config.yaml
n_layer: 19
d_model: 160
n_head: 2
n_kv_head: 2
head_dim: 64
d_mlp: 640
vocab_size: 2305
activation: "squared_relu"
norm: "layernorm"
norm_place: "pre"
norm_eps: 1e-05
positions: "rope"
rope_base: 11500.0
rope_fraction: 0.5
qk_norm: false
attn_scale: 0.175
bias: "none"
tie_embeddings: "early"
parallel_block: false
extras: ["some layers without attention", "local attention windows", "gated attention", "exclusive self-attention", "value embeddings", "hashed n-gram embeddings", "a smear gate", "short convolutions", "an embedding shortcut", "capped logits"]
init: "uniform"
init_std_qkv: 0.0395
init_std_o: 0.00642
init_std_up: 0.0395
init_std_down: 0.00642
optimizer: "adam_variant"
lr: 0.000895
beta1: 0.95
beta2: 0.99
weight_decay: 0.21
lr_head: 0.00987
grad_clip: 1.0
warmup_steps: 331
schedule: "wsd"
decay_fraction: 0.915
decay_shape: "linear"
final_lr_fraction: 0.0
batch_tokens: [8192, 16384, 32768, 65536]
seq_len: 1024
doc_mask: true
train_tokens: 173800000
steps: 6496
dataset: "wikipedia_en"
Each number is 500 + 40 x the weight over its row's rms, rounded and kept within 0 to 999. Layers, rows and columns count from 0. Numbers have three digits each. The size before them is the row's rms in percent of the matrix's.

# down: layer 14 MLP down (transposed), 640x160, rms 0.0394, rows 374-455, columns 0-79
# up: layer 14 MLP up, 640x160, rms 0.0442, rows 375-455, columns 0-79
down374 095:559530412513502509551476512332532536455450584481497450543510501481458444446491394547565517510410530492445566510562453500470511503536460511518503561487523544526525474542551526561479479483495569474519499578616450474492551541462465439558504506
up375 099:547541515536496503509566438610421508489555512478489466507515434558478466511473510457572494514485493404446476499515543459483484510482528466451460532502539492425512535478569537602530497494509505473571496497442517514484500546464437511423563542
down375 100:546531558575511476514469527464439460428430551477523488439535428532467477516504464490468512459510491453489485478515487445501537483515489551546483450568458430472496466477496592464607473597490492446547537541499488535508555543517490517484418531
up376 093:554492407512456503504516553495553536469466506461581516473575544539471519500445555495445540481537471567552582510482465514606527532509572500470429515486515563482568536539488504485470460451519464457462470444490522474461485542469492516476518496
down376 092:520420500499540560493551503364487501496489549431599591556475528505434478504520437474494516504494500449449504478456482518493473440530476493488512508612456491536486496478476469535470478495466500444498559473540485532504570570472549503513596450
up377 098:524489514460478522587510446516490584485537480524517486538546509544415527480510518524536507503471436485457632512453477484499520495579474483519450498470561543489508509501528483541593501483457486413500475442497571523475458408531527498485455489
down377 095:439530455531487514513525512469479460485451459502516445586496551480566487551498465500487479496479574407519473537469518518492488473533529461503495517421519453522519535526440482503485467504593453572490468463518520399533486515546511542550541498
up378 102:490510446479501517545547525527430542551480516468456489567521489532537464544520470490482523530471498565509563502506531522607546554468453564505505536534562547468454446484434528489513492498486525484481457491447485472456580530433527493518438498
down378 100:526461466472504515540482513515424450484502465546494569532509490480548429496538537502495566513522541619544526523461529501443475546451478486497460536582486437520450494571416468510464526532422571465523543540477560453569545538430510452580476465
up379 105:450503513506563529573432454559489514526447517541428510533525478552544520478546507500486496538511452511502444495500470492490550473479545566483503502548465464521467512473531422429566449395491545519469525469472519548513436466456512486486553447
down379 108:453554468448520485456529511572521499489513515495492567527521519475464568434479547552547553507497469476536449455535512516504565618457512540540451505471498516512525497452553494465487475527436515466502420405472453460509535505531522550563513494
up380 108:443468517445546441540535429515510525440581518453617510534489474486522515509472514453462518513501457450458440489531489506472523457489474550448494525514495536556480552509579520483498530489513596435527537390488514509489541459544488525396463454
down380 101:524490528511422529492471489410531510561491446589501487521448504524518464538509552469585468445449492450557457502501537486527457536517528572533554521428525518512537527488526520405481473522440510489487490566546456551544530491474521472502546551
up381 102:525489500569462491465453512540545463537553481492499519480514586500508466501518476531457543484480457459452504568540537450576489572497470438505482434521476495541529503491499491498569524499536493497452508470443590457396487461578439460497518445
down381 105:563530461476456469565511609526440492527510484491521454516455457555530467527483572504445549528501507514524498554510543500531511545463518498520477478523464498464505494449544534515492468572523539498576513489475513468389497486550506510565443469
up382 100:492546569433503557521529469572472495558505470524476501476515581490413461501452442504509523492444491539510459471524455491539513554510483491502515468548518438503504495499582466502544505482415486479491481439460545503519506544508549485484487601
down382 102:504447500525496553521483520490480453539501516485546543492535487529508521512385504412459539557546560456504439490486497467565539532493478484527455411503472501496464545500444492566550488527517524540519578442511532434568497571540514533460469568
up383 113:546498497465508493443501425512439558482485548514423500534477504476476490442453467550511517523496441515502473550523514498546485476519556522505484530496474485430517466564550560566509525513613505501453509477511561518471502596443547499419537436
down383 109:459463494544510531457545504435448447430475499606490462508490522492470487485432473516467530447567536455499514433496443564491467435524500531545509444528529573494392583564519544518442462538530528492531530467576492529526438538495514552514501455
up384 103:462523398413490605410540443492423528503553510515542528499538548553517496451419489557512531514505465455529456444469512462519528470512562460484535503439592500476584557509510542512479481494533486553464462490497506528446518458477446484495543488
down384 102:515527588482489550493532542588483503478565522446454453447583502558385477493569511407505482557515487498525553506538470502525511492465479497540509437498478458512500462422536442458472521489502588554568492367434456470484552494545494505504437515
up385 098:520532455409487534501506461555449491521523548464546445493507479475511561522440517484469486476466482521475499476451476550520491524555511492423453494453503456542611509520580453415517498535538503419492586476429520563515461556521497482531470441
down385 103:502547432476426516486522508498446503457516471465523504524466571555452483486467460522515489528483485517514491477454497463424525529564453519481493422459566491444515515506489469479457529538476482450446548515424492506484582546575522510495511523
up386 097:535459540433512484513500458509529507520413487560438481474532524539446581430500462506548448524512480467465572514498549512533525560530471494510500537455480521508520552476496465488530511482465447414556507491510469513483590507511526525526471528
down386 101:592488448493470493501521504483515473471504513532524465512543526463425518500498489461551463472500457523515476520525538585483502540478518547544529440438506446466477492456486519527431569533523400487585390441433529552419528481487446467491542484
up387 095:515471477550538522480503514463503516482479479461431508469501482495565516483502470530503456526413460486499506503449500517482514536516477543485488476482483565447515492477526512522519592499497491436550526491501490544449525554467489473416503521
down387 094:513491489446492495528502502424529495569494421461468525493566592417588497413487489447509609526504551493484449505521588428503511540455564459498530508453400522471453563504476469513479539557529484512476519576539549440454471520480496483562444509
up388 110:531538481452594454520484411502505489509483557501482571583514492449506562581523469445528508459533529567431476499502449486531525527478519588486456496427550520533456515523619452521512525543489534463526429461470569457495469504463509475493494457
down388 104:509472544505529530451487461445507407516442504532581480581514525480513440429583450463437479440525403532479506504525442569474501490521544459512502506482500471485453551470558561546625460511502475520524481525515505440536501522486543505500451483
up389 100:451483481451515454517471480549510489522543495486464490430496529472465613534527499509531481493485462499528489476485453535493513524523490528518474532465473473554562555481487527543567516603551471455506452465487522491516468556467478537493454498
down389 103:494476517483480463516493576538446492419502484468389532527462529529520504508503482545516509507544538485532553520472540502431478494475499513538496463504480464435451462542575496598467461507565468536526507474501443479463437493560479423501522449
up390 091:556551465530447474472461557454448468487524560534544509504563535562493488437513532483495571497566488521450570510443469500607534540489426457562489481420541497530430510471572491497491518574532511516536440502500460503431568510460491492492463498
down390 086:467470453525468497469455420403543605491461560454491583547596505510517498512408475387501517539559406456533483501512475467562444478544464468526566465542534509432585548424485534526560512453521492472515471550633518444534465525448542482538496530
up391 099:578554450526505491473468550521558493466540518478401547506473529501451444503475462558472485469545497522513456506499533470487518483572556541481469509438499483429477530522569488516453474486468479497491434496492569543506475514507453516550553531
down391 100:509452434450493476470564467490497506481431520486602455516519517439491500527569543507489478499513433496521549526471466547443515618560584517501493412484511517496460445449448570476462495528550473504495484493525573521497504508475470482508437528
up392 108:509471557445476523511516492519445513477520521443446414516589462515503473434548453423431550551480529544519517487491543464557467478559513519456472542471559566588561521515518520473501627441496435508482465459480487535483444446519469456523492453
down392 100:525482441420492515438547489492497471443534531523431448602484449532406529510473524519471453531484537431545500511516521526451434537452508519534537528452553442547501550489538554471521515586501377502451484559457538489474504526527468470506494472
up393 103:471458391518597488553522452511467483546526496507455525493482521476502545504535535516523497520449465578446505461486445458532513534561516504430510556453493509551521525492507436511539504467490366505491466458501482508485487463506591418509419453
down393 100:499535512554514415487380520509507495513549468507518536470503487500504516496462483540500471459536546504444601479469555553481538480471536426515560522539496457481452510520454506484452520504536480498597504489422513474502439454482531491492514490
up394 109:511491500565516522576532467586513524449432553528437520472533536499477568507545527541441503447543499553446497546553520479511544515470481510468463537494492540405471558492493538525425482529493428470507460445472535526484596551503488519483510546
down394 110:489465497456490521505471447522456422533566419529478483539565559549462483514545487520493529546521562431512511592548504548535448502458515512434487500458551523452496546502506457554532587509417459498528530445412565493473479444527450463545519518
up395 101:510528484532463517487474452506534501429506486499474446484479402500577568491454494518494493464486496468482519548541595379517466517567447583454455564478513473580548486591444545520589581565581509493467505488525513492497475411481498513435514505
down395 102:502431439525487477496494491474474463478507504476483480570569479573509488568538473560532535506495494496574537501463520485450485487514529505444563522511548484526547497524440478534494555540493482411502492523455566493420518477511573541468459536
up396 102:496506500489504532509499537564468481513474511476458484487535445524496554570417537594441413439550511565509460464489501534502508571535456501527461489531443484457578570486539443451526486545414577489507496470424541470560468476558487453480550511
down396 106:508458406532496511446507504413490464434488492472509484533486455531476544480417488511517470550519503471440488557585495494506529525512489525472495546609456502452484525476484493526512520542511463510497503521452516498548523546493422490456550459
up397 101:481512462490573457470499504511525513478485501449454517587483457573499506526497468458432489486460558576447574425461480489481484530527600425501463507508479526451473499497444569553557508497532497506507511514383512478515475538530445546474461488
down397 103:533421544479538550463513456457447421508449462486551500527465551499449519495550473449530515508549489429535456591530528531577607502484532499503489559524472474544493429450595496447481525443484485408558503460396479478556543495531486461492484525
up398 100:484494502578479561555480543513555500490425451495546472501482451472540457494525458486459474495439480492435497435447531463485612543467484522567542562458514543551492467484466475443495531444578459464544511501478538508493468501457421536528486543
down398 101:477470494522466505503524572443447454512463448526433595562505524528487504499492458544427536505453497513534461545498500517497509463511515470570425453512510542546466517453473523531446555553550483524480497431506519488487598568472505423531480569
up399 103:480463502557498565550488458511531511513422492449480548530480500476442460502492498547426469609564407470534481488503527504504525521510525458527475533403454502445499497477559475534530529479522513508442483473475560539467515472494476487432502513
down399 106:497466447485542485418446567552455478511571482480605472509503495510442451554475464494538448515575458506509508527464479497470566474495505500513528464514480512443515488379521538561445498566486482451576517470509573490446513518505410472507528496
up400 114:444536524489523553520527424503477543546444467470452465548493549476501535556538500490530529500509441530475496553472493515518536486502495527460476567402583557511449572541536410474491503444558504400497499481493495558445538480472476427506530537
down400 098:451511428517519519509441439454447509520484404429575432472553508493515453447537357509556592486536498523519464419497527513445460504432478503497567475495513528418513541423528476533465499428551503541565498495539465478455541496519508524511523483
up401 103:424477498502481522494494491564438474497480562469476480527480511523502493455501436484459484479513450479416482432598548443499568504448503478536495540494487582517566546465575435523598547526476472501517508466474495477482512581533521516476530503
down401 107:507547565455484481493549551484415457464494490578524509472508445495373488516512437490535496522518517485483484506557500489476477502439518535576530548461591526543516520571541511551557475561494489436509462552465431488518532465523487512526494583
up402 101:532457532482505473535513470496523510578490509538469417492537512570549436452480566476450541426485484482508482494505453546553538496491546530463533575489463540481561497489539448450463562476552536478587512496503518467491474445427446500463447522
down402 105:548412459449485516500473556480483519485527505470667534501475509552474527497506487472524459518513529492552456523533458529498557570526534529546536523438485462491470529451553524442455428489562487424500512548437527390508521503485498513469455478
up403 090:520543488603467483409501478507527491527538456515476561491559461576398476470492460501504456512480516531481583507458502469616495550477557558456532435511461425542501508439588525445478473535534440474493476469468493475428548531493440461496506440
down403 092:469493456530444508460523506503502490536580566497470490434570478591511555524519515469468535532562611478479497547516486548482486532486506474545527427519489479480493578492521513498475516528525502428541503542548519417430496480469487483527559427
up404 094:518473510567491475537497451557445540478523479519447454480545532479457472515415510419471576450491519445501531468497463508465543503509565437455471494465493483467528598516531490483487513497526531527518444487474505487545503373481484608551566565
down404 094:571471546531428520491415570471493469566508482441495536547496542473474501474548450448525501499413537520518505501435428459495546474451420544486472493535498527499495594501449475482512519488440415497460518479453459559478515484516531540460432493
up405 118:554481479509527544503547471524528514474500462528493547458592538537489544479465476549527524500505500521423606487477558458497473518463534547515478523427504441464559471498539536494486470507546525523510544428463507538495496473543458473521495576
down405 114:554445543422544575531471480581507528486490493484459453494507503454434523486484520493492518436530500474518508539467500483511528501528482477457508471427517540478483362379474501586576529504496568471482474370532490563497508512529482452524405407
up406 099:473455455567512560572515472562467517525574525513558454482486554417531535441514502536505509527458529530466531570443505520575495527479506512488491477486540482501530539494545428531517501544488479498487521448479500490531503535526511494444479530
down406 098:474466485531455524482476512444477422477499535530462550508453498503508488482500527511509521517450473609480474525478474516491529504447480477478542491495510510463467483501465512442469428572476485393453523533470490509545503567560577632514493465
up407 103:524486507535520509515521483531467527550544579437558511482547490562492582469460533465525498460573596579465492460469474519568565515471471473552506588423486467453517543495495503410493486520532543531528396455469520447422456508498564511475446536
down407 106:564499493508474426505491496498433530501497542394515512529503571459527554564512513423457451520577554447419518574512531456442455483465483490463529468439502450461527491414546498501485501401522434441575496517437522517484499454495474488475496522
up408 106:522505518512606514526616466521464489485586464437428478494497495575505476544487485511577491512428473498471481414462472505532517529491522489477449484504488508546470479518466466534556504487514478479536442495494557454511474509480506467455489454
down408 097:530513488450489551554452503465498485443454461525539461533500514518460527509473476509534511479454596493467480574534533458501494444463593507487489466479535493521484451496514457519482461512517535485577483502482452479525472520490552425551430449
up409 098:473498480506562513504507566527507477455453509472470440467489513494546481486472476522463444479506481527506523515537532497495491531507538505480481520448489457515499477481527505439561469493509479517511583452476590510487512599530519434530462512
down409 098:568482458485452480464539485507514559529570558521521493544510559507510498543529558486515550459485526460485504499551480485471558508533537478403510511487512543532407538480482488525506542483586493552545508417453510567533489551505511467486502427
up410 101:526447368555487477517527496529486524563520562411476519582524423470527529464469528446501533523530502530457456531507466523504530475528517478479530507459471563496471554498539493481543492455512489526464533485447538485458459496569503506408479448
down410 102:520492432552432472527475546491404457564527541484571497464470482519440493483528564480488495471525475427487439521525511487448501471483573466538507499541545436507473496469549496519493472478519491552544469399428442527566574529578503472432466471
up411 103:513483512553532483501572433542508572516561541446440495484566436488499491442503534472480550502534497491515548480541475507520484499539449482520503482439512448495498481465546467463470513518536559505588449477511478424483424448521478564466553597
down411 101:470449515560512498494444507428472502511530401543497484506492490479479510486492461490493451483471509440478501532466417454483545435554515478449494439520519508505500482511507454461478394533585408541497496547480462509451547546505588517495575578
up412 096:448508564568520502495521529561428543481512490456485502593456493463530485537535452534420473503473490559527493510537455482499499479446515515551503521491529489476516481477542517440493507507507534507529515466480540482433488553502474547402434572
down412 097:416416501456463515524523488536580480443494537501498543527486538561494546517525557464508500519498538504547488582528549482552489552509551417479468540542467540561507451481478467531560539528463456449509463408421575502561463438491469523487505428
up413 094:429451515485492518457535538557461473486473491525525558547516501500510486500472547577554456501494546552480528432534556515531474552496636516450505476401514447517434482516466544544493503487558523554423488471493490540443529479483435478498438498
down413 095:498531487440511443458496557529519485526559561487506560555546519479371513496515553486524482524478439520519481468501506533444538484456510467527509470493457440487484504511561498475506535455483524457581466492572572495470496489486573539512458569
up414 104:480535451511490565465552487540554507539534451526459501525551466562494475573481474398489443435527503553501476480456548474543484506607561536453469568504519466528506472523505395498500524505502547525520490474458530549473532525494499503505392422
down414 103:481529417477416414441472523434470496543448475458534449541529480500539481519456415471454568567547517506527444463451480514559481527483495501469500550557502500464501537503544454503483555460489529521498523518451494470503516574515498581507474510
up415 110:536449446566505496491567469522421525454443495469507451482478453496482470499457507527488476425492431594505554452560486535468586535548501559524418578513501519521500508489495460492456465493531526485548516467467545508449555480462468477468503545
down415 108:509573453484484439516505565507518490432425543491520408488399464549496596489495536523510538518457436495517503541490486493461500475500480502527469475547515541504584555501521527538530484434530528489481523456541499444477549571444434455532522469
up416 097:465396488625521516628486460562554477487523409524505564538514558570479468471493470563521554555531494503460486451507572509514454544510494439550459562436453430540518513559510452463545544447450441545527486486417551530538508490487487508460476446
down416 100:526510521476512444487477509522483526466493574463422518465497442530398488572525477452581434497500550521528577497479513517598563455469476554522492556525556449404492461430440497477488507533544546464606511401521492511477532482520534461570472539
up417 111:553533491461642529522569459485376551520408545467542491470526442503549512505516525462510413490512522467465518508494416454473525474476515511475460533513512493552468467500532432525478547425511501486484510465481519558502590504459482499467493488
down417 104:512508518438444501464526513415486529535516563530469487553522499517448451429473469437510555528493547469481468522503424526472518531501515463517534469521492495481438488510461461492480524513555515451574519486470478450501610462553468504498521455
up418 104:462525511497511537608539523498479480499429503595502522439487491549604465489468455519461411522548472455540534474549532494570503478418525538470457517413489509498513502540472544503496519464456488434433545498481485517529559473525509443501492571
down418 110:508522423491480446483546488507397477447551480465522551526545492544462525493503481525451482470575552551474506563457424513490535534525521531489542475511593426452559480471457507530480534501559504460526506443375533461473519555487512507499467468
up419 093:470465530562542495522533486507505488411521455518516506503556576503471484526432527450478513489508515480568556469560513510467487530453445460452504536463487556477497530434443484529522512549506470476477472479517509571522479420452471542466453463
down419 092:460459451468501517538518514521567562477456533550490514485483436434538493488476440571453496462519476546450485508527568499489454501522508516481527502462526487459478507531500560523538444512485536485528546471517543435447540518483491518458572504
up420 098:425521504524536512510512471523495529515514551530436435509494439480556466409538528561495500534475525465536486422470480511536526520482476482410526495485579458446507557565509514473503493437554555495514500502510532434374505423484479538529525547
down420 094:541489557420485455501462537373480496494496431574484478468527454484481486449443538488486506560557484463468499507431601511493457470498599483524570548435506520476475526536461444542461526479548459532553500481483532449568545528507458505516479518
up421 098:477531528544462535442508470485549587448578422529467501546533507562497451515441452513514502535514483554476562492495547484542546489553490517451467493506579537442516551478470448417477458530464466538516416475514509509502506516520496526515499535
down421 099:511497442490485488531500488496483488453496517601544489570469490493411496518525511502503515541446483436527475507457517522514475438530516421527534486486532426494463558439460569528448587444508593480449542449473487514427544520598503503540488513
up422 083:519465446473488461589463586499464537490475520496497525498427481480509517432487479479463588400577449502439484465489535475514506520489534453495461498476471472461500505555544463507539558498464440593459552492475546572531467539470555501498468589
down422 084:489452430497565519425511542456486497427454435446544512460607493542488486472503385451546461528498483461544507517464546505535414559482568529494486535498528514505516442476493505497506470536489501453545476528487483465533450541501566468495423540
up423 108:459512494552522513536504499552518551520504493515487502506510420533475441497515479553528579496523489516511440420538520485519532463428487473470464491502498486413595553506471512496403524458480569472487522482490598505495464527462431470520511526
down423 108:516484458494526507444482542538505427474532575555517420489492447555558493481596516525446475482499555553414477459429550522481501495457518466512522540487484594516474472499500474515562542449470517457531471511544506531395541514466514534422544545
up424 093:473557535437492498511504501509479508522511498446509461528481523539594487595468492478563562464415496465555498539507516486504540449498567501436488558454516519474508526477483572524518476501495504446452477476482524591556542504480523449411533510
down424 096:521433524476433408425483511490463466475602549474497440522582463595448540480486465425529544509627565496502499528560566550488541452474502551541480483491506497480466575550471520485544491548506512474554467475430534451456579505510461508564487503
up425 093:488491462515521483480508504575479535454555487524459414487472489469554458587490523529453542443491508490541532483618596555475509510517582503473464525481480522568474515476543512447511537453524524521511527416515514489513492454533470517463541464
down425 095:518441476518446520533466426465431547540505474491487462523518469535543474547432508396495500566468527506522489443543574503411559491483511529509509493508503523548502469543521537495520462531563529443533544597652413440463560471514476476532500444
up426 084:457447476497498525473460529433423510511483469428531489524571493536480462529532533531559507472449461479544466452542545555654510524463584562512493559531512551488585511536473531441566552467498500453477468545512525476475576467485520496481511511
down426 087:549513478508468482525487474458518514534465530459476564494493493476510493409467455524510516522537551482529476459529449497460464488508500524516531430501510500527531504502516597477520414531497468541500502680566433497497508490540495449550479461
up427 097:505461555462484571543545427493418538551489489482494555493529514506547564503499467494520454566506509446477506398535451473484595484586505520480441558444540503472506530540488391501533511518505562489531514432507511541477556454496505538452495469
down427 101:510509580514525549454488550418496509499480476484438495522517478486444477428482428510543468566516448419506523507491453511474464528561464569515522517489435526464534509522500486562522467513483521493555507533517507454439567506529485530506511472
up428 098:423483458513523530522552424482442513565480537556526453498511524515542467461486470516478578540537492451456457507478490438524535491553526608524480509489452463502572514524523463494569489533564494528498517489487453428478526516484557480503445431
down428 097:552531540536469444495495525465499507541453558513521478484526477534542446484513420495444492474505492546532521507481525434537492576592501503501510422473452486529439526421465562447444511427521478538439554519451525415574474528499496573484492496
up429 093:517502506457503527493492478509541500593471475494415477585487497509542500485517517480467535456435537579502465442463456529514548508584508443426478513513539505514485488537482484470495509490506500495464485502513447582451458470475501461554463466
down429 092:527546425521535525508467532470467463454510435441487485500574535545423473536505499456478502562534506441523539567545503495491540487400551500532543463449534468466467583497505543468489502497530466418547551470403526471490490484497467497565400498
up430 099:471539517554528450454527498491505538560589519433485525462445472554581512564516517528487517421510447537464453546522494572487533547530461505545476552412481526410506540581434474433541498474420517516428455427515520483471455495457478522514537500
down430 100:530562522520513482462482466426532535540551469496452519491586542498438489588398437500479457512557466541498499536481520468499470488567499535522473537524495468464426517494497500492447464537545496511526539438655488469539586475500489516539544498
up431 111:547512520470594487540531493533432503525508533507531496447472511470590517507527457524440512511473451478529505495473453520510562516464517491442470475519504574535485519479491456601528591424464529452516449449481470462503528450493516540462521583
down431 104:511494523531519498555473481514483514464441610524573563506494449461466514474559430504534508528482468476512540613489507534503508488481482476489521442508532542439496504534482428487438483489458559443467511443533431523496475431522466556459551503
up432 103:560588549432553556492501525483505546494535523498466535465529533497541512491538476581494496537523459499509455546489503521554538486550543535511433582505530423516463486528546510468511493476542563489503483487507542521529453525445503446462518468
down432 104:510449538515522498472544499516437482449506568535548576451483514535456453476496501562522475491502474443482467603526494545510533497506516528462447445501512512480388500485517489555510478515560537436547535390544545444470489595476492497486502457
up433 103:451499483495489445576486457479473534419524514469524444507504534524517524485550469494500520510519456478539536417568527421450512498536503528533486549516518579447503525532507544553545553486489486556532511462499499471445420492550374500399454450
down433 101:465500482482506478508534500545439477479542471432562459505495534547548585506447480600445496491517482468528479463518531492523524619448525544449471440530502541452538460532530494496547441511460449487502485459479580510508461419560539512488406519
up434 098:475528487507526458477585459581487573490535520526480540561480545438532507513474514565482560482455501512435508430458493476503480541589465467481441542504547494456599477597498525509552498528443528510528500466478510481549526456470463461529504481
down434 097:515466523468477531554423569486509517492567529507524524516480526473472382504528508447502393517507547481549430477454448521456588483478537465492521453485440525524478435479429528489530468556489497509500556468463496513545494501470447581439470526
up435 098:476497515596525481522541513498522469576559441462434507510482484559510433506459523498417548497486475515491493534502530464484504428526486480486471548481577453537505490481465463546553464527608521524509487510520533533395481446572527494522418588
down435 098:523448493546471499450492491475489528533497486467568439495567525522487486539558468478501446486483434488487454573448417486535530515498496445508501428434506477522490530524449462561442509500518451453531502481574523455434517464502507468525496481
up436 102:515533499496499552484484500570498501426516547477570481546478554472519535567429504539546520459504493489498594488576594459489492477406496505484491562472508433492564563435539487522562485448433480518530552501404562465515477508441451516532464548
down436 102:477503549507514499485474533497507509411425493529416503472515444594468476531470431485417508502493475493484591496501521466526561492533530512482539490500507432569453517466462488466457567580519509497544489502436424487437526518529537496495490478
up437 101:427467493512484484518474501544550526541451473447512485518472446459589552529558485498480506547506532535476527497474534566519573545516487525426475502441500479465470541492519512503533457529426563421446549443443592505494541533500538450464512542
down437 101:505445483507531444460467497559501589516528543413465476482555542526459487590552454448540544544533551537561552409430548516542486539531528424563446492548478530429428537454447564454498477481503482503469511496490534522540539462489503508550463446
up438 102:441510483491553511477567554533494623550499525512517511497523497520501441457461444564455520552417445444463469445480488547528519517475476493514495548469550555528457509518458493537515499522506546440456422483495506457533475450477497455477533481
down438 104:532477481522447505535526511470492492462441445478513463471436480593502514495493494541541485402486517535496481462514506510541575511457507487561442494453514451415497475427386614511424492473470512452511541444403472463451502469467548534512544476
up439 096:490452519552448589526537519491521474527513562511460567554461541460483549489453496503539555440439422484460458502531513437580531441547532480469486643461563533526497514510497454516532465504473478442460473512487515501525505564560486459492519578
down439 097:545440456510498507497480569477539440494500466540522442486551478573471476470500472459518480520465491478508498503543448526537537424487519568566462493462598451482491519585521496539438548470501556511508501590455460513460444511564492493489433461
up440 105:504543449524516545513492469513505470468500592465537440425489493487473565545476504448560431506507514557470549459459498535534510469523506578508462535523511465524459540519542496511576505545508529455549492445443574528546459547434545543484440520
down440 108:515520525489494547484495464499503510469481507479441518558515493473405547533507510475535580488572554568454495519524484551466481490445556490615601524511555432371448524465482488496577451483487484474490541485483540481559416532434510509530453500
up441 093:481501485439551526557524476534540516500516489445516456466479509541531489549431540534440539485524526514483478479458509416507515475426480462438518491449541496522475486536556459460484604480495492500457507464479565484417494562470481526495509539
down441 097:509405464515574447535497542501508434498533490492457494517546462484471483509471440543455578558456518505517449540478493518450534493510479489536581426446462496546456482498581550475512472505597441535498419523507511422493535543552497467541484444
up442 107:472453514458563485490497455611481558420529525549524480476492475501507455524491417465510529496416495521521511472499540500485561525485505497414496464446559554524498444520541483546553554466546448523495452456418528519536467532526476546528497483
down442 109:541525538404552524462502482554535562549501550418504554568502455474452509541538466500518447483477478530500495502543464502439419514552472448519479473546535439553500498472491547532473442492524590460546484471452494507523559549497497488552466493
up443 104:587511503535480495496559511523537500493468456515493477496545493481493467499461543524488532437422515531516509442562537528518522523535531478437457492463565452656513523487490397560509500456472484421511433481464506524492466476530460491495514585
down443 108:508478492517395506524538544486466499477484473552506539491504529424470472543516492555548486474541465561491466530522465471486546465507547481459491496514539503588501472515438510507513499477569483428498533468491524465466457509479597486508485477
up444 091:467605532526515485492473435506494501485573546512587506530503483537444444495496520544535511474456503471484515441458470450514524447538544443503489510512546480508610518558452422553526539508536493453539462508387504577537517463509579485472482475
down444 095:512566513533433525511490467424468487510482509600488486469512528482456454514417562470443523507547501493517447487410534508462517520524537461512519535556508555526508523553543520463486502568495519433535512628387495504486590504466441470480420508
up445 098:508525584486520526533548461515544513480450485487504514467521526511529536486558484525502481461483498482432458473513449461495483482492510608472444554482471521542502577487497535545527531516503481469556560470514506506450502529473433448433482493
down445 097:562484504492569515553459530525473541521525531489508551550547541564473505493490494491541464400499450483550520464548526568434472527485554485532520424487535507507446499515594617490498564492471500524532520436524489455464497506489479481521518504
up446 103:503455451476489441548542449508520577551532533481520458558465510525450583459602497502507438484488478462413467470533428439455567450483504534476464502493512553454518548519563456512515501529517504383558462437492523458523557488543546507567534527
down446 104:503465502470495552461496501342490435525513497576539527464521544483501436506485401550572490489510466502456526537466457507417497409518518499483533523582459546454453449517494462436501488473453431526496497519545458564523541535484567462538458542
up447 092:545510552566479447471548495565444530501640492501448463522492532480467460501536474457516467447411456574502534470578561499498528462518447532467464543464532498505477438507512515493479530446472465495585514440515516475570483538544501443445524493
down447 091:491537473474504505557517481456499395452461444449491547444504529573482446494477451496473626563489418505523492500500516532458507533509505529540507455492481505454536490538467482540518538545459483507514559555576482457584546573510446447511492556
up448 085:461551379578481499507504475532507449538548595449528442482451451452536582498490465615499475445462475546518480490464489499545493502489500494489474479489575489419500502479499512569530480544483550519499460544465442512500494511481494423519499499
down448 086:461466517457584443487497566400502421498537408533473527418540538519518452445539454547556493560525488533522433494511468489445471523507552571573494524448411475524502530546555438458548507500525454470498488604413470512536462529504496494462433497
up449 104:513523437530481591432498459554550545462497510403527463497463512468548490556550505474529504490494527549548501536479495508480566463553513580446517562520492467544513525555464462564512517557481473474461489467430525511496524533446533510485480522
down449 104:540493452497473492481484491458528539457538546392582529514527424477537518439570492512476470602466479559530489484481510544507489530467509426492486475498461505475522516477489497521454401433527513445483423522453514478531463573514525548588517436
up450 105:589477493436547539487495546545516510596446555543535486528526534523526508483468438434464449500481527515446561531489463467523527516498488540544514539447539462497456460564463532502465494499546526500416472471455530549488466521493520492451450459
down450 101:519519470472474500492522521440478514471508507474511461462512496484506469512410600507506503525530436490488587476468520470502493537568549504555470490486509521451549550503533506536441446487465465569525464558441541471551485483495475422530553507
up451 095:424492456473510560497483463492418534550491465558467460541464581510630540479475533566446530507381455507492496516510514484517558529483522513505481505512501470520543533528523556502506508525507482466510473502476478547417557506535503480492539516
down451 093:481496414492448450470477540473498556443434534494504535445599527499373508512472534430546530523544482416502539446507569474518496521504484477553497494487628464469498506477616478518498506519532534468492474458400536434456536491499537553493429504
up452 092:563544428533503503484522496493538487522519563513483448488498449450469521553454530503509538504504449565449582492534508460572495499544518452425436502501512507545492511547549466530553515492547510520446512524438513512476484564467459539500437581
down452 095:555565524528534467503585534424440508489505533469489562483498587443498470487466501437485558544544491543497461469511489504479515545497477538516516519552496437528520484446424539483444473535486519488447507564581492447470490501466514483514393436
up453 103:430466519554539557486516482499533543502509532423454519495573477498512483503517528421565470432535535534466453463526490567495493432523552491519491505519539550511567475552564463459603595535456513512448502384461510512527479470467487483530452544
down453 104:524427460479509471532540463436473447444428471541460429479444572532500539516463498505548542400523553452450469503423497546484470521513524501463500510522518551512441481484468545487524482556456512529565503500426464504559517433529464582583433486
up454 100:536556343536515543550496528546495515514498490467466520453532484513463501473485470427490460458530473531450558519547525434552505488556518429445475518448478579471537500519546486531541496480496519554484439469465557480531508514499512515494450448
down454 102:555553465497394462476523495437408476469428497506514453546475578530499467514514504458483559431537473503408446472558545482484565436454536495509556541528499505558421495535515613505525481489534454460535548528498431464496487523482498521503523492
up455 105:503519486550509574481486534539432473488550456453411514468521472526468520542537456574470487413472497547475560514542480511512488553505529549547463506500467449537530531520573455429450503529501509569509493458475556468495461483491533463543463471
down455 104:522471521500495495545514471424521489481528542527490520438495522501454529485561434465522549553495484480473491469419519481513487500515528564487420434483443489453516483445530491497626409507504467493463474614481483537495483509505479484563472502